Weights of a small transformer language model: width 96, biases.
Each number is 500 + 25 x the weight over its row's rms, rounded and kept within 0 to 999. Layers, rows and columns count from 0. Numbers have three digits each. The size before them is the row's rms in percent of the matrix's.

# layer 3 MLP up, 384x96, rms 0.422, rows 87-292, columns 32-63
090:494513483524481483495458524504461465498506473515505522485477472469499518495464491562467489576470
089:486486506493493502545488491487514531546491489468548505491510502519481473458484517516455494510520
099:480538498513479445499487491522506516508501516476484519493510491532552474485507489537519535528458
094:523503455497471491549437439503495529489509505536515518545524538466492494471456485529472480511485
095:489485477521507488499489522474489534528534460519504507461523506492514475535542513496492463538497
107:431483483485498506496538493527486519481464468525467460476550463560489538485512500480508495514500
095:488526496501537480509485508482515500446498509487499492492498507528543504516462528544465511575519
105:507499490472523517501482498498511504488505498518459503481494491537512459534514515511501494466521
098:460536523502469466494483487511495541454489459480464508503506491508509485544492478487503489521526
098:472513507527481481510532526461521466450519494507513465463553505511510516530507515523475487507425
109:453473504485479530486513491524538465463487538529527505494497491485509499525558475494510475509517
092:490533493489515510529501516489503491522501513479540476486538520478497478494495482483489480557545
080:495469498512494516496479495492472510502503465527481497527507467484501477523449509488495505531453
101:513497491536463509508511491519529494523531506511469549512532531476451506492491504460449503519508
108:479516529508522502497521520493498517483562510457427536462514472476492502521522494451541480523511
103:521482481517469516506487513511504520474491514489485522491461485527481503483505483487476541484555
088:471482540519493521482562464481535482508489508508509483494514501488451505486481478462539446484478
102:513496534466504493471535506501504508475508487445487504530544480509530499535540528533471448531493
099:510472490509507496518475505505520508468494541485522483466493480536492483539468483566490506503491
124:501476522522514536495516506513481518525507504482483521482471474558510470470532462517478494519511
099:526504510526493536497467443473499530576480477484492516487487455470490513463516540484513507518526
094:488501485516490504484502465466498517482501524516530509475490462514531513520517515515509484502497
097:504481437513479466530521502473502524499511464462514481511518504541485509503529508506501475461503
103:505484489516510510499508494463518514464499529500514483510533482498465492487496460503435558451502
105:451506516474473449531484516518457520561561522480517474465483524496498548519491528476452498487485
099:565496480512493478506500533460492524448487505468493464485523526529521484487455470507488478549508
109:483507478517507526520463510499491524523539488545519553503563490529489500520537480508515497521482
099:530463499498489502491516511559550524511513503492527518514472502442485519466490531496508503496510
102:521462492500482535499484443501508487486579499506500531476472486456526460501512539536511489455538
093:498484454496478492501521527493511535462525485520501485450493501488509517487537568510527491483470
108:536475507527551533505493480488522495518522537485514485481488497509471526479522432476482515516474
088:491529486473476507527533518450446488503541521510485475515524463536561476528517476518506526494492
102:486527492530465533521516494476497439490493466497491515482506502458499495434495535503517472486485
088:507498493521502517481527495511486508469535486515425509480467528423486492505505511513510512515545
094:505517485522501499490520492473514521520509453540495500519474513500543478503466527486515450487539
106:477540526478478527528515491459518461479498506511528512559473497508527548538494500514466519501529
114:490504493535508490531482494485502497551503519470468497465541517492501515497507502506507508504514
102:455501462503494502507535498544490459479511493510488504458510491498500507477466455507502524528482
102:489477474507525492501526504478471511483530499542501506522484522528511488511493506563482466511494
100:493494503525518460501484498498510466524530467488493484510508512504502512487521478472528488485460
096:474502480480506474477498497460502508539497485474490508525487461520501495497486477462517516495516
100:493504453568494510520477495493508498460494549571493479519487480489518506508544534466485463541522
079:546481486499484472518465493464548501529500473476514474537504499481496473537539495551511490529498
099:474508503460445464516471474495533475512488496508466480496500509513477535475496539486499497484527
088:523496491537499546511497460454503511501493495452492479512489478478533521539554502478509490531529
114:494503509528545533511524483545548495510499470465487532491480492503506534534492476475467545522533
101:504511509460515508481508479478482489508498497525510497523501502485518491483501506515517474471500
086:459474521520482487546498489479536505493472475427481476488468526504479511499481514543514482483491
103:553470517511500555491446518495499476482506503537516528501544504469544511474534511525476494496466
075:502515471493532511472524503527480509497485504478529493494508511425493520502460518500467490480494
105:477489482570501478466471509504515470507529534509534510558497525504487508492475520448488478525531
098:495473536496518522516513484491479480454510467505501461480470458498541486532517499495499518545502
108:500454520516521498498479548528492508516512506534504484520502488559515530495491442515493482524469
110:529528515507465508466515439524505556458510508486473510499519477482471499459488503499514499521485
089:517488512492541486521503512491537507503529482510508499465461522491499511434492514507506504490510
108:500507458520477479487495494496530509476546521500463470492488512479453546455541510533494511556499
097:488491482474494555480473507515512519530481465509484505472485502518495526496522519550485516522476
111:483526481511515498527454481491533469450459495534486494496516526479480483507491526501472504510535
099:516479544493445504476492493460523516502531485498463505544521521512553471495496463506486525491498
099:523503529521511464534501516503492475503483496518504559453494518511524506534467493540497515566485
081:489494528467449570477533522466528547536509470515487477512512513516497519522521501512463479475536
113:515477473516506535529541473524507490513505519486475498525481508485480522467494489522477520495499
101:505496506503498491494533484505515484512516455486526517489532484444480481481538491502508501584536
102:490472492514463506492478503529521523488528517487470534532521519515518523502539486454496489504497
103:523525516470487503495475513442512562498510511523507496500515524515524491542508496515492493534444
097:491488519549474518504512481445487456474540475509472478462537501501524479443463501549494508491492
111:469485447550498553506464513478513468530476509559492507505500468499505539506476527547459487533524
109:490499543510491492507497516494498482507480471501512496517530454515562525499507491523477519502438
102:470548481464523487509518509515522489457452531469518489492509489521467463527473489553522494562507
100:524453473519531476497574508528461488515509456532507516486497530450485517492494494499500454540470
099:480463493472539506531491513560466485504482539542465486487495506521480524540507528524470487523522
116:521523497470526520528480521502526496494483476445493538484522491498493493476533489484478481514471
101:491517468501473496503514461461475507498505472487519517562545484518538539540499507519533469507520
098:519513529453502524482521501466506520518497456485469498510538461510512487469519524501455501475465
096:515481532525500481499497491514505492486488493495525491444457486527490517518469508518517462509502
104:464490478516473493529491512483503488468476486481494490536487528522562511491532494497472491539519
101:473454484477554498543497502509440492534481507484492508548516464498520496515492514536471511515486
100:473511460500485511496521520478498537509505525488521527491478497581517498566516494509460520492564
106:526493526533535539500467507520523505479547473499477518451497478501494523516480493516496485505482
082:502547499498526530454483502476506516531509520483486510536478495489516496523467474500489470499500
099:496567498501501500503526488478503478520504467505489506521530540502492512497497462467492469525493
097:512505548529476532508505495489546465477516547508464466507522475515505536491488481500482472485499
106:500474489517506484443493504480508517499516500510453443551469475484491520467516531465486523487489
102:457504484496518500496496496533517469449554549491457450509532509501528482550530543508495511498482
102:507507487545487503510510490523532501464491492506504497483536546491541485531473519509488516511483
106:513525483522481462502492501478499492502495518496466539483531496505510504525540515526463512553503
086:522510489514565542507489486471488523491503487471500520494523506495497498509477503560506459525472
094:508469502539473475495506473421458510517521452484493468509528505522527492520522490486464465524490
088:471501490508495509469517448468499498469551533478525456529482507472540535509533463509499523516544
117:482504530543524504526486528484482484470524499472472477510483513499487486476535457502527522561473
103:497498469504506458490489532480509474519473479484492507449520480542506531497525512536522489550490
098:495496466498491525494546467501508529467490477464518498500494490507512447494481475482503519515519
093:483520458518529511525540502502527472496472481480494495439489532514448481500521485518511514480524
096:484520465506532492498524487496467503491477526506538491518487541476558518556510483472495457490505
065:520486489514560517494506506542508539521523488493486536481520498485511478491517492528504501511469
119:510472510466517534477516501482467481526524508484538459485490469477515483487478486503500511526482
106:501491453504467481487521493520539456503516492546489532549501469482498534448474499506469497495465
094:517499496503502530539513465490504530514513540502485465517491488519501494501505486473512512552535
100:484509501487507532515536530505521485479528531481469475498479482446468493485505521519452517480538
104:492527527484508520495482522536491503486545513552514482454489504514498473472499520468474540522496
101:424494515501465512509492514513538522547471489522556488499488499487504506539453524531483457448479
101:469477495479497473511482464559505496501537475497496501509546503517510547492537529527479480488473
093:511479495440480493484519491497520538501479448472472552508530489588466496497511470497515467513484
100:531517496500487451507484520479571513451494485499519540498520447509533501489503491495517498505488
106:410487524498490495482528483490480504471517521480488513511472513467512450528486488459519525536534
101:487505470506436521500517465462483510511465498470459505475507553489474509529494524509482456525485
111:506490459477507474492519469503506534528479469515516496492507545505513529520498518520505468562502
093:496454482502502458514539507474485507525469536541480488479477491499505530514514512473456497494530
095:547481514503505506538456494507477510548485475476483508485498503515479474544538470542510547504491
087:506513474495474506517492496495513452497517507498466498500494511515544497433510504578497534525475
092:511492511430506535487493467502498536490508457488469505500450495533509509499497554548507474530480
110:520492478533489519541556497470486491486493520493527510481463505530489481558488504500493497470530
109:480481532461539546537526510528503468488496527520511521468496525511519484532517505484469504498498
103:477542471515476467500472516458518533489517462490495497480518525489485533461514491560483508499465
096:497492481501526487491502452473542505479477539496502480476465523506518519495499490500509517548528
102:512473504497480479511495504543497457513495459501518515478536468512509511510534487501439523479500
107:465519513508520506451496476532498512504491537514483491477486514471497470537488454497474504487480
101:502488479503466492513453481483538502463475508524482503504536535483486558524535479465494491487498
100:503513446455506510491510503491555489487521450481521502556500531568494497500489492476493526531517
105:456458516498479477486514466513516486524513468505471504497478500461529522503451484497499483513538
092:469564512474487535483474483496512507521473504502487519506503496487517485516478523463446503502531
091:484567476497480504500526535491459510478518536495495468492490532470528492508501423486514500494468
101:464454455501505501518440503527481508536497471481509502507519537496506505539550490487506525517502
109:511493435501488527511544521489496473488504450487499479508481511524509490473487473520471501525541
098:524464489505473519509526507502530484476500461470479542518527547492530534539488479447493484514488
094:479498510500494527499503518449498496509488516527502461545510511540483495528537497506487514500524
102:507492505513478564510484478467513508499501456485526518504540516511454567529511469502526502493546
080:481495478486475526511534489498506484520491464510548465528574492493479480488501492456480482486491
099:523464516500521525529510510578495463540477493518478504506487546484476509479494470530534455517464
111:510496443513516480494486515500509495529493521499496476472542540468491498444479489520522505517504
094:452495490503495520522513464508493489505477502516505484530499505502492548513506478544458512494507
120:497515520526490538492550470499508498507485513493466550511512508492519495521521490522536422515459
104:525533514508501506518522472498479541514535536468496483483539479489525453454453469470481499529553
087:513529528494481494478509491468529461552468502487497479524485475525509507478496475540507472510506
096:502458516489512466479480504515486501489545497486475522505490496458475557511496515542489506530513
108:527465501493476475468490507473506462488500471486532491471450526486525432535494479519528500500484
103:533504501494494484500501486497496523552497486492512469480479505513490495509462494526525492505468
108:468497476454438556468492488487537519495485483512522500514511456492485523552521530473502490473551
096:544478491519529539489504444472483516515500503496510528470489490486472440472468512509482490524502
095:508503492470515522521546498497483476528530504467536528465479508536501449487483514493502504542475
101:474525501521513476505465522489530462523514463485495483474525501467530498526545505446529557540503
110:497499491528509518522491466517486487505503544513480499468484493506481533540445487572502480503476
106:517501532485475485460533491487530496526519508488491492499464499506497541486514476541534546513478
119:512509480568509514489528474522496501519538445493492483528500475507475467485495502490509536497489
089:532512451492458501512492448443506514540502452514489486486516498500470497511535458510486503509496
096:500505502576515501505500465478516486525506535473492485486513520510510487481474513513476508516481
104:539559515500513503486481507527521512463464490486456537503485486461481533494527508523470497517505
095:495483466510488462489525507459477484497524517481516509498475481529494526506528517479498483516514
103:464478494475493499481504513520509547511481480496497488515558511456549525506522499500477446491486
107:495542468527481456449475516476516486492466494510474492542531467512490534518481504508509504489549
102:505495492491516495502459504493515468491529547519525530482506492529500464464483520509541489499512
101:485509516498477524502515498479548481512505528507502454511525544466515482469519502511486535490530
100:521494470474515501543522471518560522501513489504515479503433497433481479543514462483500499482515
095:459511468511491520509510502478515463523526478511473519499463531468501492488507484516516502483537
116:551498548477503537505485531482465509552519480461497486501536491508503509485518458478505509459472
106:513503475480517510517555524513503460483506451510497488496503485502527544526517502489482472497498
107:506518512497518523503482500439478485507524578500512530479494515525488498493501485506476519525456
092:492516445458517547509508487523507434484515463496501499489525484505469508503478490505517499498568
093:485497541471494502481531466477481524517530450480513461466511505528475509546483494514449473520509
104:489507497508483495517465473506443530526545500454497530435526486454527506533507476472498490482481
095:479548520489531505522509489492481512509508470479530498502453518461501500511464476536535464508501
097:496537485556524502487500503530567465525486463469543523532504488525497462488460473459546499490506
104:501477540521477479504506461476551456472510521464507506520491454541503492519456461476503493528535
100:504493485474520494500486543539500538484528536518492451533537528513511475525498543497478522517528
097:523546457505468494513456500485521494524459484470492485529509502515553465526494477498496549524466
097:516436477494481502510503483523483490461521535474479486450523453490498499534492502473479546535516
105:452505481470479467502481505501529491508516510456527490503537503537508500490485465501506485442507
073:491475518469462476450484503479514536505523520497506519503575515551505532459481493517491524467491
092:502483503484489475484527502460516455508546462509481488499491498505526510501510469498491501496474
095:527524513452527506495520498460511474473504497524545487456478495532522499512511489532527528537489
093:487515521490485481528499493474447525476468534516420496534493502513507489517471497489522464518546
102:504509505498560526505493504472523495477466512480499497534509472461554496473455491495480519505471
088:502561530524529515542490531485487538520512515493521526487498485484484467519550473485471505517494
098:470532515521435498502509453485519493498486541525467515492491503446519533498508510500439529475548
090:524501524516527518489471479498537500506498502508496501487504526486530537519474505548497539508476
097:463481499466505506491511531546519535458512501473484538491519491509524480528484520510511512531467
102:530534469479482490501517475502499508531500530499485512516486487465487541523487449490498500511514
098:471501496537505454490484447492466538486521500483520509457461456488512493507509474528512520517478
098:512509485489495509516499514486495516499499442488498510455517527527484527492491467472461508523527
096:568506462509518505503494475499509510540496503513504517448528510498498446545546492518473484507530
095:513515519439454513490497525450492501499522494524493473467493534526510489479476529515475464509491
105:482535487482523480466487490507512475488505485516502559498583541446523451503500471474522451527510
090:483540477533492494502502486463532518514542516533487533520516475492507467491455499494466475468518
107:473536487542513491529521473519528551492491519477465477473514496497516509495477456527525507501495
102:464488485479512498462450537479474479536509479502536521438505484501546493512482477507496479506548
092:520483474572492558523498538513509473497463446501477503472487482489491520496542500484506478522456
111:414482486541485489499550524491505494504509480542477476520470444510509484504488502557482544520477
092:495479432485533488516463473505467466492463467538515481569488523508493463500496490513494485473505
077:518477510414459523496524507438498460484498491491527484496525488475503542505485465475478544494514
114:470534516465516523482508525505529458451504541465500452556508472541546488465512489536493545533497
106:438513442518510505558539519510493529484501497484498539472488506472483533503492512456471480525531
105:467495498529488468503458507525489518504478511517475516455506511522516531575506503486494537506479
096:514476464468466530484536539485483505494541485511461514510509527498522490532479466500518526524491
101:514494482482481487461480470531521517504497519513526519517527474503535490551515500505473451526504
110:496491487502523538467500512535511536476503527525534529480518504512535528529506491499492487523507
090:472534544518489480498511521533482499491502472465510512468519467497481526484515461482459533489485
104:489481483489494472511528476486510445479490513528523470523491451499521491514499503467495492481552
088:477502493515535510473499497502504503505510459471499538486537490522506500471456573523464476498468
108:496525485555455499491459524441510482477498462571508493481515466521530490500468494489520498526507
113:474526464535489482556504502541467522493485479502467473491518495474504463533489497496492526450482
110:483514516558501545504474489497511457520486495501482483485489494516507537505517500479472486518485
103:514487514505476557483518504507516501483491508529527500502522528501487459484478496496496486559474
086:455464450526495501528488495476491534479468530497507524478497524487514540460492526523466496492499
102:444527476515478500507500525469504535503514501505535514494511419470488538504494514538442471511518
111:502543486504475502493589429495526484506459499467478529509539502509486486485530475484556485501472
102:511507521503451509490493517546545507483522507470475480487539505463530486522547475543506496506484
# layer 3 MLP down (transposed), 384x96, rms 0.0695, rows 87-291, columns 32-63
104:503512511471506496491503521534502473478485484500451465437489434485516501500506531499529531511517
096:521486496499480501504490467497489506457525504517519426526440463459480519505475552505489514525501
107:501539473524497532491494498514511514530488522491428536486527484510482457542505489505502507465510
088:452457499478559496523488547515507470484483466469517510479480552514464503525513492531501517467493
096:520508535480483508523454527484492521518479506478450495456471500525486469549507493479479478508522
117:483433514528485480507475498459491526518501534505529483478439471506512483517491476514521504517501
101:484519525491498506509513511494523464466539482490522504513504524494532516469477524479492514458481
123:510535520485517512498477541502500473496431469536505485547474492524482465512480534515494517495527
103:522504495519464461454486538505526449516479549532463477543496475514490503506523494516527506457512
093:545470510485520520471463462484512543570503470495496509490508490501513479547528505515511478456475
109:496514492528459457529487511495540484483486494483476478484519494473533488495536519515493467504496
092:475478497519569499515465523520460540547475493453510472544496477521511527483494530506490496470495
093:483523511472493522553492527520517506519519526488509497491495494504499517465520486527475528475510
091:504488489515524474515504504524535478474493517499526480478482476519508510518488514522541489496486
104:457492556482507515516531505493518502505515524481519543474467482492475497498524517470486476531505
096:524495522495500524522483509542511520453490504495456509480502493502484507475553528468456535491489
098:536487522467487512542500534487482488488468502512548479499522525506536507494509516528523516499491
104:492470521487526478462461482545534484497465481503514471546528515479520504457502445499516485511482
087:483478534474512508461514515500535510549524480504540512456523500523536507502496496523484473519489
113:485503532505508511535507492528490478520504503473501502464486495530463460503501480513506487503535
096:508492518495508498480525526541483480529492476495528518491484480513476541502508475521479516506491
091:577510511497497471515504539534510471511517504510516490485491506494467453485554460480540494495520
098:491522504483490492519458470573510501495503495523503483463537500490509493513496494519490526488460
103:491469517513481497495504484495486510526503516546527496476508461511482491546513494518530496487520
108:490514522514488520498500433492488486453529499507477451501509482464468507486509503494485480484523
101:552483514504480507498516484509507507471482517488489506561482490534515461496491540501511537495504
126:525527511466457497498497471449498469482479516498464482503498514482570477504457494472483535499508
109:487474519480471540491515496508487509464473499531475496487498518476484513488463513497493508547534
103:535519528486482513541530514467499476490540456470518492539512462467537485484531529481519502460468
110:538447528448501546511543513475530490495540508489501518504508494480517485508488473471460499537540
111:461464563501538488479525501517480482515498487514554472478501468478541507491499518529513496489538
095:504476464473504540495510494516526485521554500524492511538536489524466491462523511478470487508524
104:492504527517519494467492486519492497512484467523519514526518515480455501454484496474481526509500
091:485500553471519512534493519513492497478489442513522498457513470503510497518518508485498522475448
079:516527501469524488497529468511540515489523500496528496510525557500458492477520475506560481469499
093:487443495460492495505470460450518544489452510457494480518532572551508483470495500525502521500501
097:505507498478488470463467516492493461519543524508485489473489460506510510527586517481524534544498
084:512511537479537514497489475477512538562522483480479483511491463483513511556493538504521447451504
097:502487517472538502463499472524486525499492512545517493540485494483545521479499489497476446538549
093:466475510498503537525470487467531477506522498466480475499508509526496494503489551518497470517539
100:478475499524481524496538460523483487524524462528489548547493433490508452500504500480542459495470
100:523486476485505479524518543498461538465490533538475489500493477488496524478492458465502498540528
089:455500495496512474488528526514501507499485479492492545514502524512484529509503493471472521501478
097:481461515557500492480471498449439540499461486517522490486512505491495507499530473519485480526500
092:512537473470498474526509535548484491496520493554486501524536523520526491457475513534461527500507
109:522493472478550492523443480496496478491476481496446493475525483501521518508487523504521461458516
100:467477511505515481496426540500481482520501516461497499500504514494506540470499534507493508501469
084:517530464504474525475499500507480522458549512539501498479525505504462484502492498486484470454459
102:472450482502570510489509469505476479469501517498506459476487494517521522551476542525526521481495
083:495506556486491505533475539552537510534492508508502575505463468472540495529536462509493530506500
110:559486485451488514531518539511518480467484535520475496528543524510502520513509468541462513506499
084:531523497494504476504521460534497525482448514469481484481519456498450487490527512539448502495501
116:518520498496472527499495432422473541522483502491495510500475489482495503517503512546524496511543
092:521475493497517537516542513527459505476484494498496535463472484517514506472445444489468532482496
081:467510587492480501500473491497500524526523512511512504485529496488482512488526489496491485493492
118:461507477515449491519428532508498514447491491501496485499508503479519522470521498501467533561502
107:526461527512497469497489517484475482514459494496519501523519477481489515521509538497485494520487
089:483551507483531524482525429469506467504513495485449515470495489475521472507523531492475534563481
074:504518480513541503487492530487535552525507504484489542526522477463497528528529485458484503469526
094:468515478536448552519482518480472446511473489504485492466538502538515527474494432483504537524504
059:544514539491513472536492484522458504517480531478478531514474518493473514510493472505484503511509
122:446509475526493475534472489522482490523482521484469475563475520475493512482492512495503518478524
098:495507539475505542449500522464524519552493480476527497491462481499490515520548488483480454477487
094:523481530478499522500532514493473471488515498514508526497481444452471480467508473556468502523530
105:524482519457493487526542539484492543506516470543505481492504534505470487462457489524525460480491
090:493475512492524499505491512492507541552458531476483519509481516484492476534475477529509466504496
099:494533504493486495478498490524539509549495513467491481469487460518492494500485500492481451475535
093:506492525497477494437430525469440529530472478498517520473549481508459529509494480483492512525530
095:506501513505500501481485538534482505472519528501527522475500457491532520479523516494486406471507
098:478490528511500482530510468455511535536450490480520497527492506508541506508532523524485512518501
104:532496517500484500527512468480511490588465492499518494486525499507549507506446523561512515448471
103:527522480505509469456503518480512508475481560504519489474523507545445503465533513508480488483514
097:496483492473500511486534503523494484469538500489535518510480549471519498484520509483526434462519
102:501452493509477479506530486494516508494479466490537525496554521527519463501503517492471466471485
096:506474542479468506525501493489481498544494479466484549502565482494521469524495525464497509490526
092:487492529532453494465512502472518539502497530448522471500528508479502445502518536520511499448475
095:490517493510523528502467461501485436482498487501528509466524524483446495479477505488485546502507
108:485454489492479473487503471547499536502498490510482472499476483535504497463504521500525492456514
097:492542437463485530475479468517479503520506468503494502524472493523526526503510536509493499509429
102:475497493510486488516546507562509526496487439501552504481522500536477512420496436489475500502521
099:464426528504506447486493512537477496538544517501535479508512515536497489547506487493507488470469
103:526462504519539488461477522483519490504505481525495494469502499549512512495493508476501475489508
091:518484509489501473461450505488466534489468479564519552488499507499531475497500536518532485501521
105:509487506441456498505528544506519530552470462476561530490536511526450503481443473491496472516529
115:493485495479492473495491530472530472502490537505502456481499515482496538507515521559486496496500
104:512519513495488458539498534514488548521452521498499535458498459542467496527504495526492516487553
095:492512470499496526471516501485528528517510481489528465525551506514487499508562493471490490436483
095:545522590491511533524523503506469517478493489474507526545494489453482447486494522530506508547484
079:513484527474474503528528503507442495537503526523508505497561523515526493490495507481475477503480
102:448487512530492549485492471479496508531480487482503499496499488476496502503527494491512499439481
103:491506555475495470467513492503493465484500544501480477534507488474498503502502486477478482559501
093:476470509500463502532530493446510518496505497571507472504500503516521484476523494463512487506526
078:555461560512487489481528495516531455465515464476495513501488501486549510469493463504567531487515
109:504495470491479459489520539517499468486457522514497515523532528487520507436513500498516521531497
051:490493506482480459560463466497484519515516480527489491463484515520554517428486471475487475539514
103:477479467528477495529487456512480513537467455475481506538552517525534519533481495473515471491454
107:493514494499464500505492509479437548518526483512524507501460502478466477479495529530519493525497
094:543511487519494495508469518517497522531445508529457530520482529519499536478486502491491499494495
110:521474493484529489530485501487500544486493481497468538467491500550504477543488468535493496519507
108:508460506535486501494497515533485553527523540508516453499495521445494477464518487452484501488500
092:514499554468517508497542502518502456476456522516532514520509502492507484436497482466529501524499
082:493502520507498453516460478470479493478511532522548451523487529508539513492549478574492552490503
107:501511532542514505504474540495462473516530498501527500493480513500478516519549520472464498482508
097:499523520515454502513521454505514457486510507506477477509476493465459511500477492463505488478466
090:483529518468536506520527533481487503482535485495480564502476475522496503511531501482474495487462
098:471513467515469507473505468455504508491516506524494514485472478479485492510490534538489530472476
094:488485494495507470497476455522564509441555485490528476508500540523476497515499552490502458509501
101:542508507499486528489518489467512505491430469525543491514510476536499525501538479497496504519519
092:439494483537496463519522520462494458514519559550521476512499498468520471527472506454497479481481
099:508466504519456504481454471482486473480515516507492490534481489520492541531536495492478494447513
086:509465501521530476519504533491471470506478500483518485451488494497532487508516514484525530508503
109:548535489501498510522543530466483469484534495475512493499504487538518513476536528502517484485481
112:503493489467522525495489491477485469508514496500436494514514540495490479557524564501495483480503
098:498511552500483488543520472479475467515452550471504469471520515482468475479511494483508533475488
096:537515475507525498505498480504464530469504506523435535500481504543490513473514472502510487513466
103:465484486501468527485536541493519534495527541525532515484482474571438491508493467513480489487478
108:458515531496501542505512498488539539492519490501538496506473498543482504494527514497475497467507
091:554492470503484483501480492488484525462529501516421475484500532467528480495512541500509490490512
082:529526505475512493509466483459481499492487524491537507485484517458459515490535522457484511553501
103:532527504508502492517486455494451527483502474533470496481500472449522482523493479496466472524517
098:515473496510484498521516525513500502487503483485503554486475493510480510504560508487491511553487
100:499529456483566504482507517514482489501530522494483505521491504476504517478538460502434513499537
108:498492472451468499516484502466470531496514477486519525476523523491496523507497472523426526545514
110:500495516505514513487524517548540505509508533514512501530495522539529530507551481464486499489504
112:482464505514467477542494536462466500465494561518491459482504522517470515507446539485474504471506
098:510515505487507526515479474481533516527469543471448535515504508510538527524512544457485506465497
100:474560520450518476523489481487456459462530478487523475470490513512506477496543488525534516512481
095:457496537491473573503484494477450484491521483518482478457478529510501517480477496525492510467532
106:510457505518484535516437426524498528461518494516495478510516521462488499503533475490493501472470
100:486512491511494470523459531512552497534490493495529549474492506521502501486483485478521500506507
088:437522553485524504526547533499511510479521505489523484462531512505472528494508533475504550488499
108:474486521504476474491500496492493487546452514545503542505506504553547502475493457541495463521486
107:495454499510497521459462471473484502478475525490509495499516495480514493454505518512509524434523
098:496535572476555468484493505483500543515499495499513488503530483496510497515467501463526507439494
091:477459522500504524505490548529508489515532553509485506506511543456450540508490486502494524512471
102:539498512492494544509505519462488496478472515495509477468496502492473478552502529476520506540472
087:526470450510468502516453521494466494481497496537526484488527526507541450502505491530500516499543
107:450513495522484544565449512468502478481500479481504483483461521506540541521482511504494482494482
102:471484520470493458487519558510528528496514510517483490520533493500516477501501481525538563447494
103:505468478490507527463495541532528509492514511495505533507505474532533516477503490519499475470501
102:495489488515536453514506478516479489505536464476460509502525523447510467517496496517516495494535
110:505508529518515475485437512507522465505498518483497490527474522526554495571537488488526500464496
098:505485463521501482507528463489455472449510535531546523541525473509490518506487494492508497470497
112:525535457550476530486474463528544477479530533515479523507473524500472543468501495460540522497469
096:477535531427510485481464549517453518509501552466494481480514481499475516509490506462469531480492
095:485514486527527465479522544542533504473532450513499473503507488507521518514472500508548529503523
106:471496499494489526473459508498470522499502525530541484489463503509511544513499477472552511479488
099:541510487487519488482523504521518503499462521494484479505512589542491492526461472520478506485487
112:506497494540533496554458520525501505465507505520489534541513488487546492475536524452494494475481
086:529495492506457531518472483452522465478470455523484524491514477481493506487513536477495506493491
102:467517475530517488463459519486493464466500504539501532501538495512543509486533539529498512487515
094:511510458436475518454525510482508497482516491522479490509526466493506464510498517496507495495485
102:565515489531524534460538481524490494484495490518442539490498485465512523519481511513495495443535
096:524477516509510492490473447500517513520504535520491470509504503503509489445518492490461490528491
119:530513488475501489494519521512505473503526486514512501523488509531510514493496485479510513541497
110:517464526466492463489500468490520542503481471476462528525497503518499508502512484547502558481526
093:499495466525549527490526521570498441492485502488488491506489470521518484507522502491533456475487
097:503479526516521446514468499497507556488499495466493520502476485475519458505518490493488501487498
083:527532534493504458476496488542445496463530470514479529519476489531455487502531529539464480520497
097:470512508495476489494495506497493489517538515463473510498490516506528535510499512517507511479493
089:521516440536511517511499477505513494462496474534507496525484464495525476498533529491506480481505
107:514499508488488492497487489516519497506490495533530492539556526489538477520485498473462448514515
115:523482466490498513502514527517507514541486488481518531524498514494443498489503513522520538497478
105:500491495500486514524481430539492476527481491505538552493481510527448474505510461469541490504479
101:491527512509514566498486476511509531481482492483502514506478499529532471534505546450478524465457
102:497514526457485491494520513512499499545480479526514519519498523526505517500483477515481485461490
100:461501505518507461482482498513515510470481496472502462466527514493515501496422508526547482500488
111:534470516492482528539499513510505468470503464511501494503534504484544486484517484452483498478496
124:518487521492483518487446454476457518481458495504518520455493518471512496487477525515530464487519
094:526475517440502479510517485491495486497515507510549497503510511508498492507479499457475517499473
104:526508497489492518469493506512509501496473482508514503497493519507507520493508508524489487536453
107:497501524520456514499521465486477496506544509492501506499510518500482430489543516503519483472522
095:490470511473472461467482459498491500484493462504524474474533486519475514482493574508522504511499
089:479471492444516542485492520495502524547480480499515518542503505531537499466424499495488507502527
078:527517460504492484524492472511483535454507509536501469477525465514481489441485497467516471511468
084:526490516509474528499511446510505436535473512534527482472461501486461484436543493439474509476521
076:551507520473499494503443534532481512523477512492505479497516513469467495497481508466483437510526
095:486470512468478478490491530528514528511468463522464459466526505524516479501510495545524501479491
096:510523499505510498523520522545516496460464476469518485545504486501532486528507474455486482498516
098:504496511437477469525516526459457503468492508523485524475457558518534485526535490518504495502477
089:525451490509509493516492504505472521491530512488486480482456487453485512501484472517513451503484
109:473501508493516505487545517499457558493544496492519467515532513461548502488535473467498502481494
093:497492511499495491485486512489517485540486481532516508519501533527532520502506462518491516503506
107:507524518493484521518484459474503438441553489502525478481517524470477517497487489530476529522484
102:491545502508485460483510496499479552517508547550465510479532479475484472497464509529482456513485
099:461522518501515492550518452528453512511521498484508495511488467527516502517493514491493523513511
110:523485542504512486503508504436514522528520513518503463449497510480470495554524492525535482550503
097:480488475440517519524483520475541473527441463510506545511493517485537483493491492542493513527502
109:523479550501482478556478512495524543464475491483476520474475463481473486516492507498538515482498
111:443504510546462512485535428476487503512544522515525518558496511476497517524519476512499472493466
091:526449490494533504521505560527499498514523492501530494515494516519483513502527473494514501478516
095:502484509526532487485488531459516506474483495481548502456518550473454491467474527519528483493516
120:506487490519479459489515461511495445486515474547503490424516466461485525448483525522487518504474
107:485443514514472491529463531485496463484507486493470558518464514487513515499505507502523505503468
113:500488530486517489504481467502492521498481482499514476531550434497489470503484505474506504480443
091:492508451537514527534506522493470495501509507521473470461489543492492499488522521570539466504497
116:512513547505533461497456500516557488496468457485499509504548495501458511463491494499503522482460
093:490513524514493475518508488513480480484468525492528463508457467486482518493534433521519541498501
099:483501494516495492494484535505488446457537494496522499455507507486525521527488538475520471560519
093:511508472579486490511485505457552487524513477497489496516485528506541521525498476499434501504508
109:467491472508503525524508516530479523503513471504518478527518506476541478443480474514477457492507
092:487443459507510481550477501507513512524459500498517520488533469534499464531472500489471547528503
091:493487532518542503525548488516507488427465516532476516480522495510455525522471507549490489512465
100:514481450503505515543514553478504497492511491484519477526471495519510485538540530512461483506444
101:513509471537478504452510495503497544500484526498531518480478467504524465476473486464522473546480